Each number is 128 + 24 x the weight over its row's rms, rounded and kept within 0 to 255. Layers, rows and columns count from 0. The size above them is the row's rms in percent of the matrix's.

# layer 4 MLP up, 2560x640, rms 0.0599, rows 744-768, columns 128-255
size [ 96  98  96 106  91 100 100  96  96 100 102 102 100 102 107  99 101 106  94  96 102 256  98 103 100]
[[127 132 110 104 161  98 105  97 134 109 143 107 146 124 104 123 150 154 102 106 120 153 113  86 100 134 165  80 123 128 202 160 113  97 145 103 131 144 128 131 123 124 125  94 100 109  94 123 154 149 160 120 134 140 133 153 119 126  86  83 164 116 141 115 140 126 138 161 166 100 131  88 104 151 135 123 112  79 124  89 107 136 179 134 118 152 166 129  95 147 147 142 112 173 161 142 133 133 163 116 122 137 142  99 155 103 136 121 120 125 135 109 134 101 125 149 116 114 146 134  86 153 164 114 126 133 138 192]
 [152  82 102 132 113 119 126 168 145 126  97  71 139 111  99 149 137 149 120 127 103 184 107 162  85 128 116  75 125  92 150 113 155 148  90  84 103 117 108  90 155 140 160 179  87 130  91 178 107 142 113 134 149 185 130 127 154 117 139 146 153 126 168 144 150 136  79 100 132 113 133 147 165 117 146 115 101 136 124 128 152  87 144 134 107 156 123 176 123 127  94 150 159 155 143  81 126 139 123 140 141 104 146 111 132 122 125 131 123 108 108 109 124 162 108 173 122 147 141 120 139 119 110 167 135 120 112 156]
 [126 132 134 195 149 111 151 109 130 127 103 121 145 155 131 180 140 119 135  96 102  98 137 140  74 105 151  88 140 102 180 141 139 112 164 104 128 115 168 193 114 125 125 129 133 147  88 124 126 149  96 107 130 120 117  75 101 152  96 111 119 121 106 160 110 110 131 167 129 168 160 163 125 121 136 113 140 160 164 119 105 109 149 136  86  90 164 173 138 149 118 159 123 141 102 147 122 193  65 137  85 166 134 174 163 109 165 100 175 128 136 130 118 140 111 165 117 159 152 114 130 126 128  84 182 120 110 136]
 [134  98 131 122 116  98 147 149 126 137 152 112 114 137 117 158 136  91 152 107 122  94 110 113 109 140  93  94 152  80 108 155  97 117 110 128 154 149 133 139 174 151 107 174 112  94 138  75 115 121 145 149 122 149 170 170 172 129 113 118 124 135 100 133 145 125 161 107 116 133  89 111 139 101 182 163 136 107 137  95 143 149 117 147 117 145 118 184 114 123 153 153  97 108 170 119 121 137  92 140 164 146 103 123 122 133 124 134 115 167 114 153 143 129 134 150 137 116 111 135 122 144 107 137 133 120  97  90]
 [164 165 114 106  99 139 163 106 139 148  93 118 147  74 108  95 118 112 119 112 116 121 136 135 121 106 160 103 159 122 126 149 119 110 122 181 133 128 150 132 110 118 145 104 145  92 125 119 117 115 153 118 135 109 142 137  89 142 108 127 168 133 120 123 153 116 134 144 141 169 102 159  73 195 119 119  81 166 117 127 112 122 118 129 171 107  90 113 110 136 137 166 126 129  97 134 101 171 182 133 109 109 109 140 140 100 153 128 144 156 145 131 124  94 126 102 102 143 142 185 108 171 129  99 133  77 113 124]
 [131  87 151 111  92 123 140 131 128  90 129 154 125 163 118 148 114 131  87 141 150 130 150 114 134  88 126 106 136 145 114  99 111 119 121 141 124 115 120 114 139 133 144  93 119 161 136 108 150  98 105  98 150 161  84 183 132 172  65 152  97 105 144 165 139 137  98 125 150 115  95  90 112 141 171 157 111 108 157 136 100 121 128 118 189  70 120 104 141 120 128 153 111  67 133 127 115 123 133 129 182 109 113 116 134 103 109  82 100 150 133 113 100 116 149 160 133 121 132 168 125 104 100 188 117 126 128 141]
 [110 146 111 144 113 156 150 142 117 131 130 138 119 159 147 140 125 145 138 140 113  77 155  89  94 128 125 152  98 164  97 114 117 114 151  99  87 115 176 132 138 113 151 112 121 119 129 127 145 129 145 175 110 134 124 108  95 114  98  82 116 162 158 138 108 107 144 159 130  91 139 104 143 105 129 154 139  80 119 114 138 161 151 119 115 176 144 129  95  83 131 209 139 133 128 132 105 133 152 114 120  87  66 116 187 141 122 127 100 138 144 147 117  61 104 110  69 103  86 119 146 118 124 140 104 114 153 136]
 [123 169 140 151 104 120  87 118 124 142 133 172  99  90 116 144 140 112 140 122 137 131 109 105 113 104  90 146 146 137 158 110  98 169 118 127 162 118 140 113 128  90 139 107 111 140 116 164 118 123 129 165 122  93  93 109 148  90  97 108 104 175 141 145 177 107 114 150 105 123  98 154 119  98 178 111  98 127 142 150 127 168  82 147 118 141  88 104 140 148 116 123 134 158 140  96 127 127 101 129 114 130 120 134 156  98 177 142 115 114 180 145  81 182 107 115 158 113 100 134  93 123 155 140 123 151 111 157]
 [151 110 162 134 132 109 127 109 112  99  93 115 107  82 130  82 146 136 109 154 138 123 122  98 105  76 105 131 110 154 115 150 149 183 113 117 122 105 103 154 147 127 161 148 133 128 109 149  95  97 156 101 127 133 133 191 134 143 131 141 108 154 166 153  80 138 117 147 105 133 156 137  70 104 146 119 106  78 114 115 130 129 127  86 132 150  65 130 133 160 104 117 140 118 109 137  74 104 114  98 138 133 116 111 109 124 175 126 106 143  91 122 174 105  92 120 122 136 142 135 127 161 133 154 158 151 107  80]
 [ 82 105 157  94 132 112 137 104 140 120  98  69 108 141 132 103 120 109 144 106 112 167 108  97 106 154 116 132 124 138 153 148 116 114 144  99 147 157  74 169  96 155 101 141 132 102 135 162 135 133 105 108 128 120 130 127 144 128 153 129 107 107 126 146 130 114 141 124 130 120 142 144 144 101  92 186 159 153 105 163 141 135 136 112 104 118 124 110 127 193 148 126 129 129  89 118 168 155 132 145 140 154 135 143 161 176 140 114 110 111 143 127 184 144 124 141 133 118 110 139 101 108 121 110 180 108 114 155]
 [119 138 102 144 126 165 109  93  91 104 130 145 119 144 127 123 160 137 119 125 109 142 118 113 156  99 169 115 111 102 104 131 160 122 138 115  73  81 138 128 104 129 129 145 115  89 169 132 113 109 101 160 101 137 128 148  85 119 133 134 114 104 133 124 140 143 132 127 124 112 132 145  61 128 127 126 147  99 143  93 153 100 140 102  70 132  96 146 168 109 167 134 155 138 125 123 126 132 114 127 144  98  90 118 132 122 110 152 115  95 127 110 138 131 130 110 131 126  98 160 163 109 125 108 152  90 158 105]
 [143 114 138 130 109 147 169 143 118 160 175  84 160 173 150 107 148 123 112 127 111 159  98  96 128 113  84 121 108  84  95 135 131 142 134 120 106 112 139 140 142 105 149 157  97 145 146 119 104 138 121 171  84 160 127 145 143 111 155 182 127 209 146 162 126 132  98 153 134 134 152 120 143 120 174 152 149 109 138 164 135 148 170 109  96  91 158 141  44 147 131 127  97  93 142 127 127 130 159 135 106 111 173  85 129 122 147 160 120 101  93 133 152  95 156 170 122 113 103 150 160 153 116 159 125 120 147 127]
 [138  58 123 140 157 140 110  72 128 106 112 146 101 123 107 156 131 152 142 150  95 122 141 158 134 138 127 119 145 119 142 139 109 128 179  97 136 156 152 118 134 122 128 141 155 176 125 120 125 101  92 127 161  88 119 148 135 116 113 154 108 123 154 108 110 144 174 127 124  89 148 134  95 112 125 126 115 156 108 126 152 108 117  99 108 112 137 112 166 144 142 130 102  68 142 135 142 112  99 136 132 115 131 181 149 119  99 119 192 119 125 109 129 147 127  57 115 126 128 135 170 154 161  76 138 107 178 139]
 [148 115 101 158 139 120 149 153 107 142 111 152 135 135 109 106 139 101 123 119 113 131 168 138 124  84 141 127 139 115 157 169 125 135 176 161 140 153 132 109 146 181 133 103 133 138 116 172 102 132  99 111 113 110 137 157 132 159  89 105 139 140 156 111 154 106 117 128  86 112 166 157 112 130 146 154 117  43 164  35 150 106  97  99 153 133 106 107 118 100 143 135 140 148  77 117 130 171  97 144 160  71 117 154 182 151  93 136 127 155 182 142 128  72 146 176 123 117 158 118 147 128 110 170 134 139 122 141]
 [131 131 133 120 100 132 128 127 174 175  85 160 100 179 116  99 183 139  93 141  82  80 160  89  92 154 103 108 124 111 139 140 115 145  82  98 129 134 169 137 118 127 123 116 113  94 124 127 171 127 129 158 131 146 111 126 134  93 125 120 121 132 137 134 169 125 159  99 141 136 116  79 114 113 122 166 153 126 134 104 100 155 100 132  50 103 120 157 115 131 163 117 108 149 107 150 141 129 147  70 102  97 130 133 131 169 143 127  88 133 123 148 142 155 174 108 144 168  78 122 159 108 129 118 117  96 101  93]
 [106 160 115 131 123 133  98  81 116 128 130 107 158 112 146 127 110 115 112 165 151 141 139  85  80 185 122 129 120 103 126  99 141 128 102 100 172  87 118  81 125  93 145 131 103 137 155 104 151 141 166 133 148 161 122 103 100 116 142  98 133 172 124 111 141 151 113 112 158 148 123 103 119  94 158 143 122 140 157 111 147 144 147 126 123 157 162 153  82 120 182 141 161  94 138 126 152 134 106 141 127 132 149 133  82 171 143 107  92 113 125 136 152 126 139 170 132 130 161 148 125 155 108 124 121 100 135 140]
 [122 139 134 123 102 160 114 107 106 158 154  99 118 132 131 139 169 156 131 131 159  82 133 119 144 158 115 109 126 167 121 126 145 118 142 131 157 110 107  98 152 129 176 106 122 130 139  73 116 155 160 125 141 174  97 107 134 165 128 146 142 162 118 116  76 142 133 172 135 104 114 184 140 117 101 144 125 118 186 123 139 144 125 120 141 124 125 112 109  76 115  96  87 152 118 145 158 111 122  93 157 163 141  86  89 118 149 155  81 150 135 112 107 122 122 119 111 138 129 131 114 116 119 159 131 120 108 109]
 [132 119 158 112 132 101 124 132 152 133 127 135 171 140 127 115 162  75 152 135 143 145 132 157 128 135  78 152 156 116 140 154 132 157 150  89 100 128  78 105 144 135 151 118 155 128  99 142  67 101 151 139  96  76 103 132 134 149 104  70 110 128 120  94 119 119 141 124  84 134 140 125 142 135 155 144 154  97 140 111 140 146 127 101  75 111 126 142 114 157  92 114 146 144 116 129 163 106 122 150 136 175 162 114  99 143 127  92 106 121 115 113 106  90 101 114 133 130 118 123 118 145  92 127  92 106 136 130]
 [119 147 120 123 197 146 135 122 161 110  63 128 136 124 119 124 124 134 132 100 125 136 116 136 112  74 125 128 135 121 165  97 112 122 174  88 181 100 150  96 145 134 136 113 162 132  90  91 138 114 131 125 165 117 158 151  86 139 133 100  74 171 130 149 172 124 161 108 132 135 121 182 138 119 150  97  84 188 151 121 103 144 120  84 129 152 126 102 110  95 129 156 126 167  98 151 139 152 129 109 132 122 149 105 150 115 139  87 152 135 187 144 108 163 132 118 108 143 125 176 120 154 123 181 138 136 173 105]
 [147 124 136 106 125 169 132 127 127 149 107 135  94 121 102  93 121 146 116 165  97 121 161 160 131 117 108 125 118 146  89 111 152 101 162 167 111 150 118 108 123 114 129 152 167 138 114 120 156 111 104 129 157 134 180 147 115 164 126 149 144 108 137 108 147 148 120 116 132 154 149 171  88 176 101 165 119 121  67 109 123 133 128 101 139 134 153 113  69 120  93  97 190  82 141 111 120 137 198 172 140 161 121 116 206 152 132 123  96 142 121 117 116 113 130 163 146 132 105 131  87 108 122 147 154 118 113 115]
 [136 196 119 108 146  81 128  94 150 145 107 142 144 129 145 125 131 124 104 151 144 117 177 127 124 133  89 129  89 125 118 104 156 164 143 136 151 100 129 110 118 124 116 135 106 185 114 124 134 117 139 130 136 112 113 140 128  99 116 108  87 168 109 119 152 147 107 138  85 159 163 116  64 137 111 118 144 109 125 133  80 128  87 119 148 132 106 135 145 148 129  82 131 104 127  88 134 126 136 158 118 106 132 181  98 136 114 121 123 116 156  57 104  74 125 154 147 104 134 128 114 137 138 148 158 144 140 179]
 [164 149 143 150 131  86 135 143 110 134 110 116 131 101  80 132 128 107 141  88 177 156 104 112 140 163 180 158 164 147  92 102 157 133 140  76 112 161 130  98 147 126 136 140 149 185 134 138 149  85 148  88 135 156 175  94 167 115  91 123 115 128 116 141 123 108  92 157 114  90 144 119 146 158 150 114 119 155 121 129 137  99 157 168  93 157 148 133 114 146 120 101 126 148 131 126 145 160 177 130 161 151 133 110 167  97 136 111 133 112 135 152 132 117 140 131 143 148 126 118 131 109 122  97 102 122 121 129]
 [ 98 176  98 102 107 118 118 109 181 147 154 123 109 142 138 113 150 110 104 168 136 113 132  94  91 124  58 154 131 144 121 137  89 113 133 172 101 154 122 148 141 118  90 106 134 166 107 126 110 112  95 126 132 129 123 134  92 118 129  98 110 129 131 166 150 150 151 137 141 161 108 115 180 146 116 137 149  85 125 121 184 114 139 140 170 140 112 105 105 151 132 133  78 123 170 132 144  94 145  97 143 129 102 118 110 129 153 106 170 135 145 142 136 135  88 144 156 115 150 169 114 156 116 112 107 130 187 128]
 [111 145 126  98 137 133 127 126 133 170 159 132 184  88 126 132 152 162 136  90 146 140 129 133 151 124 139 124 164 155 185 147 115 129 127  94 158 184 146 126  98 141 145 140 160 102 145 132 121 149 116 149 125  92 104 147 132 154 153 153 137  66 151 127 128 112 131 102 140  99  97 125 103 140 167 169 130  95 162 135  63 114  98 109 124  90 123 105 178 107 133  99 131 144 138 143 105 160 110  85 126 145 127  66 126 135 162 126 146 149 156 115 115 136 120 122 123  86 162 128 107 105 141 132  81 137 117 144]
 [145  95 156 104 128 122 104 163 150 139  95 123 130 128 136 106 107 138 114  99 134 154 155 131 135 136 150 140 105 114 119 129  92 145 125  98 100 135 137 175 127 148 115 147 132 122 148 125 148 114 158 137 153 115 147 120 103 164  86 131 147 156 102 121 122 155 115 114 105 129 125  72 136 135 119 150 140 151 120 108 109  90 111 157 128 148 120 131 160 131 118 155 161 112 100 133 130 125 122 138 141 125 147 173 128 121  93 125 137  99 135 113 124 124 104 108 140  93  96 161 108 160 101 112  97 167 100  99]]